python train.py --n_head=2 --head_dim=64 --vocab_size=8192 --activation="geglu" --norm="rmsnorm" --attn_scale=0.125 --bias="none" --init="uniform" --init_std_down=0.0 --optimizer="muon_variant" --lr_mult_down=0.7 --batch_tokens=65536 --seq_len=384 --doc_mask=true --z_loss=0.0001
Each number is 128 + 32 x the weight over its row's rms, rounded and kept within 0 to 255. Layers, rows and columns count from 0. The size above them is the row's rms in percent of the matrix's.

# layer 8 MLP down (transposed), 448x160, rms 0.0354, rows 364-377, columns 80-159
size [105  88  92 108  98 104  87 120 100 103 101  91 104  74]
[[112 120  92 145  93 172 123 178 128 111 105  97 139 133 173 131  77 133 163 141 161 139 112 148  86 124 141 176 109 147 116 125 138 185  99  87 151 131 187  89 128 130  83 169 121  69 130 153 132 157 149 148 194 150 133 167 115  87 111 159 161 123  87  93  78 164 124 136  91 158 163  86 145 167 141 113 123  93 119 104]
 [ 94 122  95  80 103 126  68 120  62  97 159 149 167 111 166 193 141 127  61 161 105 125 118 180 129  98 165 170 123 105 163 172 145 104 146 117 131 106 102 175  83 140 141 126 177 153 142 105 102 150 152 109  68 143  93  87 128  79 188 105  76 144 175 144 122 146 109 156 119 145 178 138 153 123 142 110 146 129 110 160]
 [165 183 105 208  97 140  74 130 120 201 115  92 113 108  98 181 176 123  96 124 133 166 142 145  92 156 144 179 123 129 111 130  88 164 139  88 138 111 133 139 146 182 155  90 125  95 147 102 174 141 108 111 167 183 141  79  73 119 129  99  94  92  82 125 106 137 106 158 148 124 140 177  91 133 148 187 127 170 168 172]
 [133  97 154 160 111  65 100 116 116  99 119  50 150 151 131 121 166  98 163 140  49 142  80 137 133 134 114  76 152 146 104 122 127 113 135 114  77 151 106 193  85 164 114 142 157 124 175  82 161 124 144 144 160 147  71 134 134 155  89 123 155  82  68  72 137 156 125  90 134 165 147 142  88 174 131  75 145 129 138 152]
 [103  83 116 127 178  71 183 147 156 128 122 112 128 133 154 141 173 133 127 143 129  77 133 114 107 127 162 166 119 116 127 123 120 164 101 141 130 154  93  95 103  95 126 139  89  82  86 132 105 146 153 143 139 127  48 133 115  97 155  71 147 171 138 158  66 157  83 142 157 172  97 218 129  90  95 192 113  73  98 155]
 [ 82 164 111 120 170 130  87 156 153 177 141 154 173 123 136 162 133 124 114 106 158 144 121 149 112 102 155 120 160  87 138 123 157 188 133 110 150 191 111 179 104 158 161 146 135 126  47 176 119 114 110 189 135 110 109 130 121 127 115  73  74 111 115 155 125  56 103 116 169 130 136  94 164 136 178 119 179 122  89 182]
 [156  91 162 137 142  89 143 148 163 123 138 152 120 189 106 138 141 126 107 136 151  97 161 124 150  89  78 152 155 124 125 155 149 112 129 137 138 117 160  95 109 133 152 128 141  96 157 181  99 128 121 141 120 114 160 137  91  65 169 105 128 142 152 106  78  74 137  91 122 130 125 153 139 178  83 128 110 127 113 146]
 [ 83  94 126 122 127 181 157 127 149 109  99 166 149 124 137  69 123 114 136  96 126 165 101 123 170  77 137  88 200  77 183 151 149 170 202 146  95 114 122 100 144  61 123 127 119 130 138 136 150 119 179 128 132 134 110 127  88 138  78 134 115  97 147 117 184 150 183 124 155  77 154 114 117  95  62  78  74  82 111 173]
 [ 59 156 189 125  88 158 134 155 134 113 154 109 147 141 117 151 124 125  91 122  95 174 142 117 154 157 125 140 154  93 150 151 130 133 152 164 196 132 168 131  78 107 202 100 204 110 126 129 109 127 108 176  94 124 166 166 132 154 131 123 193  72 129  94 121  82  55  85 113 113  67 137 116 113 168 130 163 102 175  93]
 [106 108 147 165 108  79  83 113 181 118 115  88 133 144 134 105 136 172 132 120 138 129 161 133 159  54 120 107  98 137 122 139  89  96 110 161  88 104 127 129  85 161 113 114 135  94 116 151 200 137 165 141  91 140 189 164 140  99 149  97 117 109 145 122 111 131 179 148  81 160 120  83 155 123  97 156  95 115 145 127]
 [ 91 161 156  98 185 100 130 108 171 151  94 183  79 102  93 136 159  83 102 113 142  73 152 132 127 148 122 132  99  60  83 168 130  96  99 159 100  95 137 144 138 144 180  82 153 134 108 125 118  91 119 124 157 141  67 167 121 129 145  73  90 178 164  84  89 165 187 123  73  78 129  94 184 133  56 132 142 198 109 190]
 [114  94  75 123 121 102 143 119 158 114 149 142 134 149 133  80 128 118  92 109 131 129 121  80 136 108 105  24 209 131 172 141 148  91 141  87  93 108 139  91  84 167 118 154 124 132  27 148 135 163 105  95  88 130 125 137 132 120  98  96 139 140 121 156 156 162 137 126 158  83  18 140 127 121 105  84 109 109 168 157]
 [120 137 157 126 142  96 100 126 130 171 197 113 145 184 125 142 119 127  93 231 146  97 152  66 129 106 135  85 115 129 110 116  85 131  86 169 117  82 200 144 192 136 100 136 126 169 159 149 142 110 120  89 203  86 111 105 172 104 119 159 102 149  82 100 161 146 115 117 111  62 121 125  64 126  88 129 102  87 134 134]
 [ 76 174 147  65  97 168 100 106  90 150  98  88 136 159 167 137 119 118 105 144 145 103 127  70 190 128 145 182 100 156 148 122 136  86 118 108 190 113 169  80 171 161 174  77 158 118 161 118  90 116  69 103 104 152 134 129  54 103 122 118 142 159 145 155 148 174 140 112 144 171 150 109 122 131 131 178 154  55 156 125]]
# layer 8 MLP gate, 448x160, rms 0.146, rows 365-377, columns 80-159
size [ 94  90  98  96  98  88 109  99 104 103  98  97  85]
[[128 112 169  95 118  92 140  98 142 145 191 113  88 143  42 149 116 130 112  53 106 127 102  79  93  93 151 116 126 114 163 106 132 105 141 153 146 113  60 108  69  94 132 102 140 155 150  74 138 195 210 158 124 116 134 140 139 151 141 105 106 139 100 111 139 102 120 180  90 121  86 139 147  92 231 120 157  94  88 158]
 [118 114 128 131 143 119 131 125 139 160 149  86 143 129 149 125 140 157 118  78 153 163  95 102 141 137 129 119 137 141  88  94 170 189 104  66 172 134 140 116 106 173  90 122 140 145 124  75 136  93 165 185  76 141 160 159  57  94 147 124 115  64 148 120 166 125 132 138 176 157 105  98  84 161 132 113  90 168 109 171]
 [144 148  48 105 115 156 112 197 143 126 178 184  89 129 120  96 122  98 131 130 210 179 105 137  95 105 126 123  94  95 103 156  85 144 156  98 130 133 177 117 163 124 148  59 160 115 102 149 133  75 139 148 105 131 119 141 108 128 127 141 124 117 137 115 138 154 122 118  98 121 168  95 129  94 119  84 153 121 158 102]
 [103 137 117 146 155  85 102 166 105 116 145 166 114  77 143  91 104  88 134 195 101 145  87  65  84 202 102 181 203 144 129 128 182 144 189  62 143 140 105 152 110 135 158  96 109 125 161 129 199 117 122 109 204  88 126 120  92 140 175 153 159 111  54 106 130 125 117 136 113 166 132 116 128 143  99 137 164 169 108 152]
 [134  92 113 162 141  98 113 142 152 106  96 106  79 119 147 123 204 114 156  99 151 193 123 108 101 103 138 166 135 148 142 101 147 126 113 107 123  98 148  74 101  93 187 120 155 116 165 159 125 149 185 152 117 125 116 145  89 179 153 198 111 128 129 154 177 160 144 102 124 170 145 117 111 157 166 115  95 138 127 163]
 [110  96 167 145 135 176  82  84 166 117  66 138 160  76  74 121  94 104  87  85 153 143 170 154 138 111 166 102 132  97 161  95 116 134 131 137 170  65  98 162 145  88  91 137  66 165 140 129 100  91 130 105 108 152 149 131 130 197 149 139 122  76 102 150 193 146 146  62 169 128 141 167 128 113  71 142 121  55 120 155]
 [128 118 152 114 168 119 155  74 147 100 123 240 175 162 137 140 167 158 124 104 111 118 144 103 106 131 166 132 115 105 118 127  96 107 164  94  98 116 121  63 109 133 114 101 167  54 159 122 188 147 114 119 123 166 113 117 145 129 111 148 118 125 130 106 100  62 117  92 211 151  90 140 130 112  92 185 166 190 119 119]
 [101 117 158 132 102 115 123  96 182 124 134 173 131 111 116 151 137 157 123  79 171 133 131 171 107 110 192 134 136 113 100 114 214 118 108 177 150 162 128 144 144 174 109 125 177 122 107 224 144 100 173 141 158 179 117 142 143 165 141  52 101 100 142  50 111 116 121  87 131 106 143 137 112 184 148 144  98 111 115  98]
 [ 42 140 104 133 189 146 123 119 103 166 160 100 146 120  94 103 107 125 118 126 177  97 133 153 118  98 200 110  98 173 171 151  99 148 193 133 101 154 140 169 107 112 132 190 106  62  90 124 124 123 108 170 130  96 112 163  93 163  41  91 155 102 157 161  98  99 137 104 102  67 145  59 102 107 115 110 156 137 158 114]
 [171 120 153 146 111 162 155 132 133 100 143 148 117 200 176 132 102 123 171 149 117 105  92  88 145 115 139 162  70 114 108 147 192 136 116 129 138  97  87 131 184 138  77  89 152 129 114 106 110 113 141 101 112 128 102 174 100 115 130 120 144 150  85 144 137  86 125 124 158 130 192  82 142 130 153  86 101 169 123 133]
 [103 145  85 104 143 120 102 129 128 100 130 168 137 111 210 152 142  95 128 117  68 114 102 132 132  87 116 113 109 129 106 166  64 117  56  94 153  73  83 102  75 147 128  96  98 163 147 165 174 139 122 111 171 137 140 154 181 105 110  91 135 167 170 120 143 121  75 164 162 129  57 121  94  89 129 132  70 124 133 124]
 [104  92 119 173  85 124  90 153 123  61 129 132 100  82  93 101  91 151 159 157 191  79  95 127 164 124 105 163 144 116 104 141 121 147 127 112  99  76  78  12  44 105 109 155 152 134 184 149 153 118 151 183 115 154 150 139 139 161 111 104 151 155 133 112 103 105 147 107 145 174 147  96 134  88 144 204 155  76 141 131]
 [136 218  93 144 172 171 127 136  90 132 154  93 153 117 131 153  89 146  93  84 156 147 117 111  98  84 103 119 181 129 102 115  47 128 120 164 185 127 119 167 127 182 156 119 130 128 150  93  83 201 139 141  93 112 132  76 122  47  69 156  99 166 176 135  87 143 103  76 119 148 207 110 114 102 161 102 109  87  73  89]]
# layer 8 MLP up, 448x160, rms 0.156, rows 365-377, columns 80-159
size [ 90  91 107  97 105  92 122  93 101  99  93  98  86]
[[158 105 140 169 106 113  92 132 103 112 131 172 148 104 106 172  94 132 121 123  98 174 144 138 130 126 125 145 113 161 158  99 109 123 110 128 115 114 168 148 185  91 136  71  81 143 126 167 113 172  92 111 162 108 179 114 153 126 116  97 135 142 128 153 130 114 108 135 136  87 162 135 108 120 135 140 127 154 167 121]
 [177 147  96 100 139 148 174 148 127 169 109 159 206  82 140 120 108 109  87  81 114  92  96 133 179 128  83 105 171 175 144  92 156 151 209 139 137 156 124 146 110 142  38 188 121 140 120 173  98  90 140 102  98 145  49  96 152 114 124 154 141 101 124 122 157 154 180 146 111 154 111 152 116 164  69 130  93 135 107  80]
 [122 100  79 172 152 178 157 127  81  76 125 106 122 151 132 167 146 188 139 142 127 141  98 186 119 201 116 124  97 176 138 106 203 105 190 149 154 165 171  84 143 104 104 181 143 176 155 130 119 146 149 130 171 152  88 153 122 108 137 130 174 105 118  87  46  90 132  86 125 106 134 125 149 107  85 102 109 129  40 136]
 [161 129 109  45  85 130 168  81 117 165  65 132 121 177 108 128 118 107 134  75  93  78 105 173 186 101 133  96  70 116 107 144 113  99 109 143 137 142 134  67 101 107 116 158 186  86 133 130 104  55 110  93  92 145 137 145 151  52 155 168 111 156 191 157  95 115 160 107 104 143 107 120 125 125  96  71 118 101 127 156]
 [175 155 118 127 137 147  87  90 111 112  94 179 127  94 182 142 116 136 127 140  82  77  93 152 132  90 102 131 181 160 109 169 125 180 159  91 135 109 109 102 177 104 154  77 115 127 145 122 100 120 198 122 172 152 158 151 143  87 102 101 171  86 140 120  96  97  94  65 150  89 120 138 122 178 133 105  92 141  85 109]
 [144 155 154 139 140 162 117 156 114  98 128  73 125  30 156 147  93 175 110 172  82 148 121 100 100 114 119 135 176 140 126  28 151 147 107 124 123 111  67 113 180 111 144  97 115  97 172  88 122 111 152 110  82 113 105 171 149 114 118 102 122 124 100 108 174  84 116 134 144  97 163 124 150  70 143 131 108 159 138 111]
 [105 103 141 144 138  87  82 159 144 146 148 120 157  83 105  46 184 101 138  90  94 188  59 122 134 132 151 118 125 160 141 115 141  68 162 115 173 154 105 182 146 121 130 145 110 183 185 197 159  79 100 151 123 157 134 111 133  50 117 143 116  76 155  66 136 121 147 142 122 134  60 113 125 132  87 171 118 127 149 153]
 [117 114 164 165 120 159 131 131 150 175 153 133 158 150 159  64 125 191 100  74 118  90 142 150 136 126 112 139  83 214 144 149 121 116 123 132 126  99 148  84 130 120 115 142 142  12 157 113 122  89 110 134 150 114 161 122 107 113 106 142 140 123  95 138  89  95  94 147 195 124 130 126 165 170 159 153 138  98  96  99]
 [ 65 126 112 103 135 153  85 120 140 176  91  97 158 115 177  81 126 114 150  96 158 123 121 166 118 135 102 115 167  88 184 122 157 149 118  85 144 142 121 119 180  85  75  76 124 107 160 110 128 136 149 102  67 108 119  78  76 174 162 182 143 137 143 123 104 129 114  78 193 108 161 139 155 131 156 154 135 116 163 131]
 [127 106  81  99  75 124 101  76 128 142  92 118 105 152 133 134 126 156 158 152 104 171 136  84  65 114 104 122 109 145 139 173  96 138 183  79 170 141 115 104 146 121 157  74  70 112 100 152  80 136 124 116 110  71 185 144 100 105 125 128 132  95 167 157 123 142  77  93 176 127 129 190 145 118 129  90 154 121 108  94]
 [182 110  96 109 109 128 122 141 120  79 153 130 141  89 104 141 125  80 147  96 110 173 113 136 169 118 170 134 121 109 145 124 116 131 113 163  75 135 100  93  78 163 134 158 134 153 153 142 128 150 151 122 182 108  89 113 174 108 103 141 157  95 124 122  51 141  89 165  94 113 115 143 185 124 130 144 109  78 116 145]
 [117 119 138 121  91 140 137 187 137 134  69 131 130 127  96 177 179  74 118 165 153 141 114  88 105  88 123  83 113 131 148 131 135  90 117 152 153 174 132 147 159  87 170 174 202 138 156 130 114 157 117 136 151 103 136 113 181 205 174 189 122 114 189 171 204 142 165 115 116 120 158 175 156 118  92 126  71  95 121 126]
 [ 95  87  90 139 128 131 113 108 188 146 129 179 116  97 149 153 133  85 146 134  96 179 142 104  68  66 139 131  71 130 121 127  84 104 127 147 122 107 102  88  82 123 108  97  93 149 148 139 110  99 127 167 138  84  97 147 131 140 175 108 134 135 113  75 155 126 119 156 145 132  87 164 130 142 125 134 145 124  91 122]]